Weights of a small GPT-style language model, trained from scratch on English Wikipedia.
Size: 13 layers, width 128, 4 heads of 32, MLP 320 SwiGLU, vocabulary 3031.
Training: a variant of SOAP for these matrices, 180M tokens.
Each number is 50 + 10 x the weight over the matrix's rms, rounded and kept within 0 to 99. Layers, rows and columns count from 0.

# layer 3 attention query, 128x128, rms 0.206, rows 86-95, columns 64-127
49 50 60 36 45 59 47 54 71 48 56 69 61 59 48 35 53 46 45 46 37 72 57 57 48 63 52 35 51 63 36 73 53 49 31 47 59 62 49 29 58 60 51 58 59 34 38 45 43 70 61 52 46 50 67 38 44 54 48 62 57 45 42 41
59 41 69 52 55 47 38 40 43 53 58 50 38 41 32 57 34 62 61 56 41 50 60 62 35 52 65 53 41 61 71 54 37 47 54 61 38 55 45 68 28 54 39 59 57 46 47 41 47 39 39 44 55 64 28 47 55 44 42 31 45 50 52 44
59 48 47 46 76 54 55 57 32 42 52 30 35 53 54 56 44 54 20 52 55 69 60 40 57 46 45 40 72 41 51 56 61 44 41 47 51 48 30 40 51 43 30 23 59 52 35 45 63 48 51 41 65 48 54 42 48 53 53 70 53 46 56 53
61 49 58 42 58 54 55 60 64 24 45 56 52 41 52 67 45 48 39 64 38 47 48 57 40 49 53 51 48 61 50 52 52 73 38 47 36 59 42 56 71 38 56 78 52 50 45 52 52 66 61 43 42 47 46 51 23 48 61 62 64 36 46 65
69 48 43 59 30 53 55 35 59 44 36 40 62 53 45 56 66 41 54 50 48 28 52 42 43 56 26 40 52 57 65 61 48 34 52 45 28 55 87 50 38 53 53 77 37 39 56 55 45 49 60 39 65 54 42 61 35 34 37 44 52 30 50 42
53 58 48 43 38 43 58 77 44 51 67 47 44 63 36 57 57 54 65 56 45 26 52 50 48 70 52 32 61 44 46 42 43 70 64 53 53 47 44 64 48 38 47 50 49 44 41 34 34 30 64 56 49 60 59 57 63 41 73 32 53 64 50 42
57 61 38 50 40 76 61 55 44 62 54 35 48 59 34 65 58 48 41 59 51 44 65 47 64 32 50 61 65 52 56 49 50 42 42 60 54 48 42 35 40 42 54 60 47 57 50 55 50 48 26 44 51 52 54 41 39 37 50 52 55 55 51 49
46 54 43 48 51 63 48 59 44 59 58 39 43 47 32 44 67 60 66 42 71 50 59 45 49 38 52 46 49 76 63 45 64 51 44 45 68 54 39 45 55 49 48 38 59 51 38 54 58 51 43 54 57 34 86 52 42 44 52 60 45 69 42 61
60 46 25 62 39 45 51 36 53 67 50 58 46 52 56 68 48 51 52 48 43 34 47 61 52 40 54 40 54 45 49 50 50 49 61 40 32 64 62 43 61 53 37 54 58 35 58 38 55 50 67 33 55 59 44 58 40 49 68 53 41 56 50 39
50 55 54 47 46 65 38 67 58 43 36 38 62 34 29 55 23 50 53 46 43 56 54 27 48 64 43 55 52 66 53 57 51 41 35 47 65 47 39 48 45 58 46 48 43 55 45 55 49 22 49 60 40 46 48 49 60 58 56 55 47 39 38 52
# layer 3 attention key, 128x128, rms 0.21, rows 86-95, columns 64-127
50 46 48 55 51 53 22 46 48 51 42 50 47 37 59 58 83 79 35 46 56 29 41 56 50 46 45 44 57 55 49 52 61 62 39 52 53 53 51 47 46 65 60 49 43 22 52 35 44 62 40 45 52 41 52 63 50 54 61 32 56 54 54 42
39 52 56 42 55 49 42 54 39 55 58 55 31 55 62 61 53 67 45 52 55 49 54 51 44 34 43 56 48 31 40 45 41 43 46 68 51 49 51 53 45 41 51 62 55 40 34 46 62 62 44 62 55 52 43 58 54 55 48 41 62 67 57 45
42 53 51 41 37 47 30 60 32 59 52 52 58 48 53 47 50 70 63 64 63 45 55 48 45 32 51 40 39 51 52 36 45 41 57 51 46 69 56 63 71 42 42 51 43 46 54 59 56 39 64 62 51 52 19 48 59 63 63 62 70 39 41 45
50 42 50 67 62 68 52 39 50 57 57 45 49 49 49 51 55 34 46 57 49 45 57 54 56 50 65 31 44 48 56 40 59 34 66 48 52 62 45 42 38 65 48 30 38 46 51 37 47 49 40 40 65 64 57 51 43 56 38 47 47 54 44 47
49 53 48 58 56 52 49 40 54 52 49 28 58 61 35 60 55 45 60 53 59 50 45 62 60 55 43 56 49 53 55 44 55 46 47 38 55 57 43 46 57 60 58 50 36 52 42 34 45 40 47 75 60 65 38 51 39 51 37 36 61 58 70 54
38 43 59 48 37 43 56 44 46 50 52 50 53 56 49 33 38 60 39 49 45 57 56 49 53 42 27 69 18 51 56 43 48 55 61 53 57 46 61 61 58 33 33 53 49 46 49 54 43 31 48 64 35 72 22 42 50 34 38 55 38 34 77 52
63 34 55 47 42 66 44 59 50 41 47 25 48 46 45 48 40 43 36 43 47 42 56 48 43 41 53 49 46 59 36 63 49 43 48 46 40 56 35 45 43 63 23 38 62 52 54 46 39 44 59 54 50 56 45 63 30 43 49 58 47 51 43 35
52 50 31 47 55 71 57 52 56 73 56 42 64 72 41 47 56 40 61 43 34 59 42 67 54 47 50 65 55 51 52 63 42 41 37 46 57 45 58 45 29 53 44 47 49 37 51 60 46 49 51 45 46 25 47 33 68 44 56 59 37 47 57 48
33 52 43 41 48 36 53 51 51 45 41 51 53 24 69 52 44 52 63 57 54 53 43 35 51 56 56 59 59 59 57 59 46 54 54 45 35 49 50 37 61 56 39 33 55 64 59 56 52 36 60 45 48 47 47 28 40 63 64 70 62 63 56 30
43 50 51 47 52 43 51 69 57 41 40 45 39 60 46 37 62 41 52 35 42 48 41 51 31 50 39 52 43 43 54 46 54 43 74 51 54 47 56 60 36 44 51 47 49 42 61 47 63 55 55 68 53 36 60 36 36 36 33 48 63 51 43 73
# layer 3 attention value, 128x128, rms 0.176, rows 64-79, columns 64-127
54 45 55 51 45 44 54 43 49 46 44 52 57 35 47 40 44 40 49 42 51 49 46 40 48 50 52 51 63 69 56 29 47 48 58 41 52 26 62 61 53 51 38 44 44 51 42 53 31 39 50 42 60 49 61 60 67 46 41 41 77 48 60 34
53 41 57 61 34 58 51 46 25 51 52 37 37 41 66 54 59 55 40 56 40 43 45 48 50 44 51 31 45 59 54 38 46 43 51 61 51 57 56 51 62 47 28 48 63 52 45 39 36 47 54 41 55 60 65 40 48 59 41 54 40 28 55 47
31 56 59 60 47 46 37 37 54 64 41 72 34 41 50 67 47 52 46 55 46 46 57 45 56 77 54 72 43 26 39 35 34 59 54 47 73 62 64 40 37 42 55 65 76 55 49 39 51 77 49 53 43 57 43 56 63 40 50 47 46 76 31 43
70 68 62 44 51 48 40 45 60 43 57 53 34 53 59 44 28 29 55 59 53 60 38 39 48 73 51 43 45 42 41 64 42 60 31 44 67 40 44 58 55 44 53 54 57 43 55 30 42 37 52 52 59 41 50 64 58 56 54 28 40 35 54 48
66 63 44 39 67 36 52 46 53 43 53 55 58 61 61 32 55 53 50 65 52 45 39 67 39 64 52 53 49 31 65 45 42 30 61 55 49 53 35 49 58 50 45 49 44 54 42 46 31 60 63 62 60 55 39 53 71 51 33 76 31 49 52 57
42 51 28 40 59 32 45 66 65 53 39 60 42 53 41 62 36 34 38 54 53 53 39 44 62 44 72 44 46 60 46 45 46 34 49 38 31 52 43 57 56 69 68 48 62 57 44 63 67 52 59 60 38 48 66 58 32 49 59 43 48 44 61 22
47 48 67 41 42 40 51 44 21 41 32 49 42 51 38 51 47 52 50 38 62 51 52 38 50 54 72 47 64 50 47 80 54 60 61 51 63 53 52 70 43 63 55 62 51 49 52 47 46 52 77 71 53 50 41 73 52 48 61 42 44 40 64 58
49 47 56 45 42 48 67 79 55 36 56 56 57 46 57 57 75 30 41 60 56 43 51 40 51 60 59 55 56 38 57 45 38 51 36 48 57 66 54 42 57 51 37 55 23 35 52 45 48 35 48 64 38 57 65 45 53 36 53 51 53 52 61 53
47 40 65 49 66 43 45 43 44 57 48 52 46 61 61 47 64 61 42 47 55 31 55 70 62 54 47 56 47 45 47 53 69 28 45 40 37 62 65 60 54 48 46 53 59 45 58 51 55 47 57 48 48 48 43 60 66 41 56 52 34 59 55 50
49 34 41 64 68 53 52 62 59 59 58 51 55 49 57 58 48 53 49 54 51 34 76 48 32 40 45 30 50 39 51 36 56 35 54 67 63 51 30 52 53 73 42 41 62 43 51 49 39 42 58 38 48 40 45 39 34 52 56 37 49 51 60 58
63 67 63 47 37 52 53 62 50 52 51 61 51 49 60 47 32 47 40 52 49 64 63 49 39 60 48 53 55 49 35 31 61 27 51 59 60 43 44 57 75 38 33 70 61 45 39 33 46 37 49 42 41 35 32 56 52 42 58 58 48 55 59 38
49 46 39 38 49 43 48 52 43 50 58 46 56 42 49 37 64 61 79 60 48 51 30 31 39 69 53 44 55 55 59 62 54 54 49 76 44 58 50 57 51 54 45 39 43 45 58 32 72 50 41 54 58 50 49 62 58 54 22 71 43 68 49 87
50 52 60 58 80 60 34 69 61 52 60 50 65 68 25 46 44 56 53 46 41 67 48 39 41 47 50 47 39 53 40 48 71 54 48 29 37 47 54 48 68 66 83 45 44 50 55 34 63 28 56 49 50 31 46 64 41 36 55 37 61 35 57 48
52 49 42 64 56 55 51 38 62 44 71 53 74 49 53 51 64 51 49 55 57 44 57 33 36 49 60 57 48 55 53 51 58 30 61 54 47 47 47 60 70 56 49 38 50 50 41 60 57 68 50 65 48 38 49 48 53 35 55 60 48 46 29 65
34 51 38 59 36 48 65 63 55 57 56 68 50 61 68 70 47 51 66 39 45 68 60 52 55 58 46 52 58 67 52 21 40 48 63 52 61 61 66 59 53 46 58 51 47 38 47 52 49 53 55 51 55 46 54 53 68 59 53 62 41 44 54 50
55 50 72 51 48 60 44 58 49 57 47 54 33 44 65 40 55 60 45 52 40 48 58 49 46 57 29 76 78 53 39 67 36 46 65 42 53 55 66 56 67 70 58 82 59 64 37 26 56 37 43 47 61 56 64 49 49 64 38 78 56 21 58 48
# layer 3 attention output (transposed), 128x128, rms 0.153, rows 64-78, columns 64-127
44 56 39 57 54 62 50 57 75 48 38 22 38 44 50 43 68 58 45 45 63 46 26 58 56 23 51 64 47 53 46 52 50 55 39 49 57 56 37 53 55 37 41 42 40 62 56 64 46 58 36 48 45 59 39 67 42 46 46 56 41 50 56 61
62 44 63 58 44 58 34 49 56 35 63 54 54 44 61 54 36 46 54 41 53 61 55 44 58 57 56 46 49 38 40 77 50 59 50 59 47 19 33 50 41 55 69 39 60 40 44 61 67 42 59 33 57 55 58 55 47 33 48 58 37 62 47 57
75 51 44 42 41 56 61 31 58 60 54 45 58 55 47 27 38 50 63 51 45 48 41 61 20 63 51 43 43 59 31 59 60 44 55 38 61 53 45 52 53 64 44 56 30 41 44 47 39 51 40 49 48 35 29 67 61 53 39 54 39 42 60 52
41 37 50 46 58 63 43 67 37 46 60 56 33 49 36 61 55 42 35 30 44 33 55 59 67 62 58 47 61 64 47 56 66 40 42 45 60 48 76 50 60 60 43 64 32 58 59 47 35 54 51 48 46 56 41 38 56 62 46 55 41 60 53 58
43 45 62 56 55 59 25 47 50 42 46 35 55 46 37 61 39 37 47 37 42 53 57 38 42 46 47 65 38 51 36 31 41 44 42 41 48 59 57 28 39 48 53 27 53 65 53 60 43 56 53 52 40 58 50 57 40 42 43 40 62 64 38 47
39 49 58 38 44 45 60 32 50 52 54 56 51 60 43 48 58 37 51 68 42 53 57 42 45 47 46 40 58 36 61 67 59 65 38 55 79 52 49 51 45 51 58 46 54 48 32 41 51 66 55 50 55 53 42 58 52 43 62 58 59 57 42 47
66 43 74 51 58 57 71 43 50 55 46 50 43 65 71 53 37 59 46 56 39 60 45 57 58 45 42 38 57 32 35 41 36 51 63 43 41 55 71 39 56 48 38 50 44 47 47 55 47 55 42 61 60 59 49 69 43 42 61 73 45 57 45 53
58 43 56 54 58 58 45 29 42 59 31 49 48 45 44 42 47 49 57 45 62 40 44 66 65 44 36 57 47 61 47 77 51 50 58 59 43 62 51 42 49 44 51 56 47 40 61 47 40 41 58 42 57 47 55 48 48 61 48 48 52 59 61 57
58 52 45 36 26 62 51 49 71 53 58 59 34 50 48 52 35 48 53 36 34 45 42 51 49 36 57 57 32 46 46 31 51 59 22 51 44 57 75 45 55 54 47 48 55 51 44 46 39 48 31 43 65 63 41 30 47 47 29 39 48 48 42 51
43 70 48 50 37 44 38 55 57 42 60 44 44 52 52 45 55 66 53 58 59 64 50 41 49 43 51 76 38 37 53 51 46 55 51 44 44 40 64 53 33 44 36 65 43 59 64 49 63 37 59 47 60 41 40 52 49 40 29 47 51 40 52 35
53 54 51 53 40 36 27 40 54 60 44 35 43 40 62 53 31 60 54 53 42 37 54 34 66 44 59 57 52 70 56 49 48 43 43 44 56 61 74 55 52 53 55 50 32 59 51 62 70 62 41 52 55 46 48 41 45 61 36 39 33 43 31 57
39 36 49 51 46 51 46 39 54 50 79 36 63 54 42 57 53 45 40 25 50 48 69 49 50 48 41 45 54 37 20 57 46 52 54 68 52 40 50 25 43 54 54 66 38 47 39 50 51 54 36 20 43 51 62 67 31 48 50 34 17 16 51 45
40 51 46 23 29 29 66 49 43 42 47 71 54 61 47 54 51 49 41 48 56 59 38 52 61 44 40 49 39 38 56 36 27 50 55 53 61 50 52 49 63 43 50 46 32 54 44 46 58 49 63 37 35 39 66 45 59 58 36 65 41 71 47 61
38 67 67 53 59 55 45 76 55 71 60 57 35 59 42 43 52 59 58 49 56 36 56 54 49 47 63 40 36 39 45 39 47 59 49 62 44 41 51 55 41 56 52 35 52 51 36 72 57 40 51 57 45 43 62 59 65 67 40 54 52 41 58 48
58 37 34 51 60 66 49 47 56 38 36 57 49 46 70 32 22 44 58 65 51 52 32 41 55 45 68 81 67 52 47 44 44 54 43 69 42 40 48 58 50 41 46 53 61 58 46 58 38 55 52 57 33 76 39 49 45 44 44 65 60 41 63 41